config = dict(
    norm_place='pre',
    init='normal',
    init_std_qkv=0.0395,
    final_lr_fraction=0.05,
)
Each number is 50 + 12 x the weight over its row's rms, rounded and kept within 0 to 99. Layers, rows and columns count from 0. The size before them is the row's rms in percent of the matrix's.

# layer 9 attention query, 160x160, rms 0.144, rows 86-95, columns 40-79
118:53 38 53 56 49 28 58 60 49 79 45 53 49 28 45 41 40 44 52 27 49 70 47 44 44 45 26 37 42 38 47 57 49 40 51 53 52 53 45 43
118:63 55 54 71 52 41 44 39 38 48 36 60 34 66 53 66 50 59 63 29 24 43 63 78 37 43 45 48 49 61 65 41 54 49 43 51 34 18 65 68
112:49 48 57 62 63 31 59 41 43 73 36 51 70 61 40 28 59 53 41 47 47 71 55 55 42 53 48 49 71 48 47 47 57 64 60 55 73 49 32 47
114:63 55 76 52 59 51 42 48 54 26 70 44 54 68 60 28 38 67 56 48 51 53 45 62 49 55 46 47 39 43 45 49 42 35 67 70 47 32 47 63
116:52 41 36 31 65 71 47 59 52 47 57 44 54 66 25 59 38 65 62 65 32 67 47 40 49 52 22 41 60 39 49 36 31 47 44 32 56 62 47 39
121:48 26 46 55 45 44 48 53 51 52 43 50 57 76 51 50 52 63 45 48 53 46 60 48 60 51 53 72 31 40 47 43 66 48 53 53 50 63 59 43
127:70 52 43 52 54 31 62 53 54 48 55 64 47 37 47 29 60 62 63 69 73 46 47 40 66 33 43 40 63 55 48 28 30 46 49 77 43 61 35 46
116:27 46 63 40 57 39 56 16 49 58 55 58 44 22 55 47 61 51 34 53 35 30 53 50 67 49 53 52 29 56 40 52 54 40 40 52 51 37 61 47
115:56 57 64 34 43 61 29 45 79 40 41 30 51 48 54 54 40 51 65 68 45 56 49 48 52 48 37 59 42 53 68 62 35 50 66 53 43 67 71 65
119:58 65 55 62 40 64 54 51 53 54 61 63 59 43 47 55 57 44 31 49 23 40 38 64 67 30 33 72 73 25 55 62 45 49 45 47 43 60 45 17
# layer 9 attention key, 160x160, rms 0.142, rows 86-95, columns 40-79
130:34 48 64 54 16 51 70 63 67 48 40 35 50 41 46 51 65 42 67 52 43 48 41 70 51 43 43 38 57 62 38 39 56 48 49 45 59 44 77 31
133:65 51 60 55 68 51 36 33 55 48 52 58 79 50 36 57 41 64 37 27 44 70 66 62 40 40 31 51 50 54 57 37 49 57 63 44 44 42 51 56
117:41 58 53 53 45 50 63 50 56 61 55 45 47 44 48 55 65 48 49 57 54 65 54 52 65 72 40 42 74 46 56 52 61 73 75 57 55 47 44 40
123:47 41 71 64 67 47 39 70 45 37 45 40 31 57 49 41 65 66 36 40 42 38 59 42 60 63 62 62 38 51 43 41 54 25 45 55 59 40 34 63
129:35 37 43 38 72 51 61 45 62 45 56 49 50 60 21 54 54 35 50 40 49 52 51 62 42 55 46 39 59 58 59 44 48 52 56 18 66 63 52 25
131:42 50 74 35 50 42 71 71 56 57 54 59 55 70 62 52 36 50 43 45 72 43 39 60 60 53 55 47 37 43 41 44 57 61 70 24 54 56 42 57
134:62 50 67 36 60 58 65 57 54 66 49 39 50 59 43 42 92 59 41 37 57 44 57 56 41 70 66 44 48 68 49 25 46 54 32 72 39 48 63 20
127:46 40 39 46 48 61 62 36 69 49 51 33 71 31 60 43 78 75 33 50 37 51 41 42 51 37 41 55 48 59 37 63 41 25 34 56 41 58 39 53
127:49 26 64 50 56 54 46 47 59 55 37 48 57 55 31 40 54 31 43 57 41 39 46 55 24 48 48 61 55 31 47 53 23 57 65 52 43 67 57 77
135:63 65 49 60 27 69 55 52 47 54 60 67 55 57 59 66 62 44 27 46 47 41 19 42 30 30 48 52 51 31 61 46 31 46 48 47 25 36 65 31
# layer 9 attention value, 160x160, rms 0.111, rows 64-94, columns 40-79
109:50 51 61 48 34 59 60 55 64 75 60 62 46 46 48 47 34 35 56 75 42 45 44 80 56 55 29 64 40 58 52 29 53 26 47 52 50 40 56 40
106:49 29 58 66 60 53 46 45 47 46 37 47 51 63 31 48 34 72 65 65 59 34 47 79 43 39 33 62 58 46 75 48 66 30 54 55 27 49 40 25
109:59 50 37 63 45 38 50 49 43 43 29 39 67 34 66 61 43 49 52 42 60 57 48 43 59 54 40 45 29 57 47 32 53 34 48 45 40 56 45 56
105:70 50 48 63 62 37 51 47 55 54 58 61 53 62 49 50 52 15 47 39 51 52 42 57 39 49 50 63 55 49 51 60 46 40 59 40 60 56 38 46
099:41 47 43 48 29 49 62 36 41 62 71 46 54 33 42 40 61 47 70 63 47 32 57 51 60 61 47 41 64 50 40 43 34 37 57 55 53 62 60 42
103:52 35 41 62 61 51 58 47 36 80 57 51 44 64 64 35 48 49 52 74 51 35 58 47 49 52 35 67 36 22 42 49 57 74 50 63 37 35 32 47
108:28 58 48 76 71 57 52 62 46 35 34 45 56 48 51 56 63 41 46 61 85 35 60 49 49 47 40 58 61 56 41 68 41 45 49 58 60 63 41 46
107:49 37 49 51 57 55 46 47 46 49 53 71 67 44 65 62 50 44 67 41 65 60 45 41 48 64 47 45 36 50 51 41 42 33 41 46 51 58 59 71
108:37 54 69 34 57 46 52 31 44 80 23 54 64 36 59 30 42 46 49 60 51 49 50 44 51 45 52 34 29 48 61 52 43 49 56 55 43 51 44 46
102:60 47 51 55 62 38 45 52 41 69 51 45 59 40 29 63 35 59 60 52 54 59 28 41 55 66 63 58 49 54 59 50 62 66 62 51 40 48 53 78
109:37 61 68 62 67 34 49 47 68 49 44 68 58 39 38 51 28 71 45 57 52 41 50 64 49 56 32 27 41 61 41 40 58 44 56 57 48 56 46 28
107:42 51 46 54 59 36 50 24 71 63 29 52 56 41 33 49 82 30 62 69 72 27 65 48 45 56 67 61 49 31 59 44 43 39 50 24 47 45 55 45
101:60 34 55 37 50 55 54 51 27 68 40 38 50 39 59 55 51 54 42 37 49 40 41 37 63 60 73 63 43 41 61 74 51 54 60 38 66 60 52 67
109:50 39 62 45 64 35 64 39 50 50 45 51 56 49 43 44 55 35 66 44 59 55 55 44 66 41 53 53 63 48 59 66 46 79 15 48 44 56 69 51
105:50 32 36 30 63 59 65 27 54 35 38 77 55 49 64 58 54 54 33 54 47 52 60 35 75 44 50 42 64 52 50 36 48 55 78 45 47 65 30 48
103:57 56 46 39 58 50 48 78 25 63 51 50 48 51 47 43 45 54 52 50 47 58 54 25 63 49 71 56 50 56 53 44 54 40 37 47 29 50 37 73
113:53 56 38 63 74 63 48 59 43 45 62 58 51 55 48 74 57 30 50 37 58 67 37 58 43 53 59 36 55 42 50 76 72 40 43 45 51 36 41 38
104:54 42 48 56 47 49 39 37 61 52 36 56 61 53 40 60 42 30 74 38 69 56 85 54 50 61 49 50 36 52 53 54 47 47 30 37 57 46 24 60
109:64 49 45 26 35 35 40 56 46 56 51 44 52 67 50 49 53 40 79 61 57 25 44 58 61 59 43 58 39 53 67 29 53 55 50 36 36 33 32 60
103:49 63 82 42 43 47 50 59 50 59 45 79 46 40 46 45 51 40 62 47 57 67 47 61 48 36 54 43 59 36 63 58 34 44 77 67 49 59 38 51
110:56 42 51 46 59 46 37 40 52 53 46 58 19 57 44 56 56 36 52 46 57 60 32 47 31 18 58 62 23 49 33 57 58 66 63 40 46 50 37 59
103:67 26 49 30 66 35 50 46 48 55 72 55 53 53 54 36 32 50 51 59 52 36 34 61 59 56 18 64 50 67 64 61 51 54 55 48 51 58 48 31
110:39 52 45 39 59 43 62 38 42 59 43 35 49 70 63 41 52 53 73 44 47 53 65 58 49 45 59 51 67 39 52 59 53 50 40 63 65 51 62 43
114:45 85 65 68 63 43 60 68 43 40 62 62 36 47 61 31 59 53 57 72 55 81 61 61 45 50 40 64 43 53 41 58 61 20 42 57 43 48 59 54
105:57 39 33 48 58 45 48 53 34 62 32 82 63 38 62 52 57 49 54 41 46 50 49 30 48 58 76 61 48 70 53 58 47 48 59 35 52 62 55 61
109:50 60 52 52 38 34 61 38 57 70 50 71 25 57 54 66 56 60 41 53 50 57 66 49 62 28 42 36 57 44 48 50 58 40 48 41 64 45 75 61
106:62 41 80 55 35 54 48 48 35 38 60 38 49 35 56 57 45 49 52 45 60 55 42 28 45 55 52 55 67 46 50 40 57 42 37 58 61 34 29 39
105:48 58 55 60 66 61 26 37 22 36 46 43 58 43 68 44 63 81 44 76 59 42 55 64 62 44 56 42 59 50 52 70 48 44 62 46 41 59 45 42
099:63 53 28 50 40 45 52 57 52 37 45 52 49 38 71 53 35 72 65 42 59 40 50 28 43 72 63 51 35 60 44 24 44 64 68 52 59 55 34 60
108:55 73 52 55 39 30 60 49 51 22 41 61 44 62 40 37 54 50 29 66 48 54 36 58 61 38 47 46 56 61 62 36 73 48 30 49 31 35 28 55
103:58 64 52 60 71 48 61 40 51 36 54 46 51 59 37 45 66 41 52 36 55 47 59 43 58 65 53 38 47 62 52 40 65 57 62 52 45 44 31 49
# layer 9 attention output (transposed), 160x160, rms 0.721, rows 64-93, columns 40-79
116:31 46 39 50 59 46 57 48 46 41 30 55 39 62 44 49 53 35 50 44 33 43 70 40 53 46 38 63 45 58 34 40 32 56 75 57 35 50 65 48
115:35 55 21 55 56 59 49 46 36 64 68 57 61 33 70 39 56 46 38 41 46 62 52 52 33 53 55 61 43 63 59 56 55 29 57 39 51 61 82 42
120:24 55 34 68 50 56 73 59 31 50 44 52 42 50 46 60 61 24 48 59 61 75 43 43 38 49 57 53 37 53 45 35 61 51 39 57 36 24 55 47
113:50 62 48 60 45 35 36 63 43 57 57 47 41 55 47 32 42 16 47 41 45 33 48 55 41 38 53 39 44 53 49 68 61 29 57 65 60 48 59 64
111:59 53 60 51 52 39 29 52 65 40 16 50 45 32 46 60 49 58 69 53 49 53 65 40 64 28 49 44 45 51 40 54 26 52 44 69 50 46 44 30
112:70 56 59 64 44 48 19 62 57 60 45 36 51 50 48 54 53 65 53 46 57 44 58 29 37 44 45 70 44 60 60 63 53 61 66 54 50 75 46 58
128:54 45 42 62 52 24 42 31 61 44 57 57 67 56 39 53 47 49 43 41 46 38 34 56 47 78 67 59 67 53 47 61 72 76 52 72 53 51 55 71
120:60 53 42 60 40 54 70 51 59 76 59 67 41 48 48 41 24 58 39 54 55 65 51 55 41 41 48 54 58 46 41 28 65 47 35 35 48 27 34 36
120:76 56 51 56 40 37 29 58 45 60 66 46 47 52 52 51 55 45 37 54 53 53 60 49 63 62 61 71 70 48 52 32 38 53 67 43 42 29 35 71
117:55 49 33 35 49 55 30 58 56 30 58 77 35 61 42 50 51 68 15 39 54 62 31 51 51 28 36 53 59 77 57 55 34 58 61 70 56 35 32 54
122:42 34 64 12 55 65 51 54 46 67 66 51 59 55 60 55 65 48 55 19 48 49 37 51 70 44 62 42 42 30 67 39 72 50 63 64 56 51 73 48
117:42 69 54 66 45 28 61 33 37 62 65 61 26 60 62 42 51 56 47 36 37 48 39 35 47 43 34 53 45 77 49 60 66 51 47 71 46 57 63 26
119:65 43 43 49 64 36 59 24 55 54 68 68 44 44 35 39 47 43 67 34 59 53 61 29 34 48 40 57 65 50 31 49 33 50 49 52 50 53 51 68
116:76 59 37 48 22 58 65 22 45 59 35 62 42 73 61 53 51 76 39 37 68 39 50 39 48 52 44 50 50 77 51 49 48 61 56 24 40 38 53 65
113:57 44 62 52 61 46 40 52 38 53 41 49 49 57 45 32 56 72 24 32 35 42 29 56 31 50 55 77 57 34 59 58 55 35 52 53 67 52 56 50
114:51 39 39 54 14 43 47 37 45 51 52 69 58 52 53 47 43 45 68 54 43 43 35 40 41 46 56 49 57 52 49 41 35 75 33 43 63 39 78 42
119:25 84 57 41 38 52 68 53 63 60 58 35 53 43 51 43 57 70 74 44 55 62 61 70 68 43 49 49 41 43 42 62 44 72 28 33 45 49 64 62
111:68 35 59 72 64 48 61 44 56 58 59 63 39 57 50 56 38 54 59 51 20 57 58 35 34 59 41 54 64 57 44 54 42 57 49 53 39 75 47 33
114:59 50 59 52 14 32 35 61 36 62 49 58 49 36 65 57 54 50 48 34 71 30 49 55 45 57 43 29 50 65 44 48 58 54 60 52 57 45 40 37
119:48 38 53 33 52 36 52 72 68 39 50 56 51 68 66 52 31 22 54 54 52 31 43 43 51 53 44 40 42 46 57 68 68 41 27 56 46 46 45 67
120:67 67 34 63 58 53 50 48 48 82 63 60 53 57 65 48 45 42 57 55 35 46 48 60 66 51 34 42 49 60 60 47 36 45 40 45 45 64 71 51
113:30 61 39 42 64 37 68 68 44 58 41 35 63 57 52 51 43 58 33 49 38 59 61 42 58 45 58 52 74 57 32 60 55 33 50 74 70 41 55 65
122:67 40 27 31 38 41 50 46 55 45 49 68 59 40 18 46 61 26 69 67 56 43 30 65 70 41 43 58 60 70 52 66 54 45 26 49 65 52 69 44
124:36 56 41 40 33 47 29 33 33 49 51 53 40 78 57 49 45 40 69 50 45 32 62 57 51 53 37 59 38 43 58 15 45 63 38 54 56 62 34 57
119:44 53 57 52 61 59 47 45 58 31 52 36 10 53 21 57 69 54 55 51 56 37 37 61 66 51 54 52 57 48 47 59 66 57 41 26 59 30 29 45
109:46 61 37 47 52 39 42 53 48 48 23 54 50 50 42 62 40 67 63 46 73 37 39 58 71 37 76 41 66 72 70 44 50 37 58 41 35 60 38 29
118:59 47 35 38 39 48 54 73 65 60 50 79 41 44 40 54 57 54 36 42 34 82 45 52 57 65 51 31 40 65 69 21 60 40 54 62 38 50 51 47
115:54 50 55 39 58 60 46 55 77 62 48 25 35 54 39 74 57 31 57 29 39 44 77 52 43 36 56 37 58 37 44 51 58 39 68 70 64 44 55 49
109:61 36 51 44 50 53 51 50 33 56 72 55 67 33 59 47 58 57 23 61 56 46 56 40 45 46 48 65 50 66 49 47 56 74 62 49 43 64 40 61
119:58 53 74 33 54 73 59 50 63 31 48 42 43 43 62 36 63 39 75 34 48 62 63 40 36 61 44 54 62 46 37 47 62 51 39 38 68 60 57 67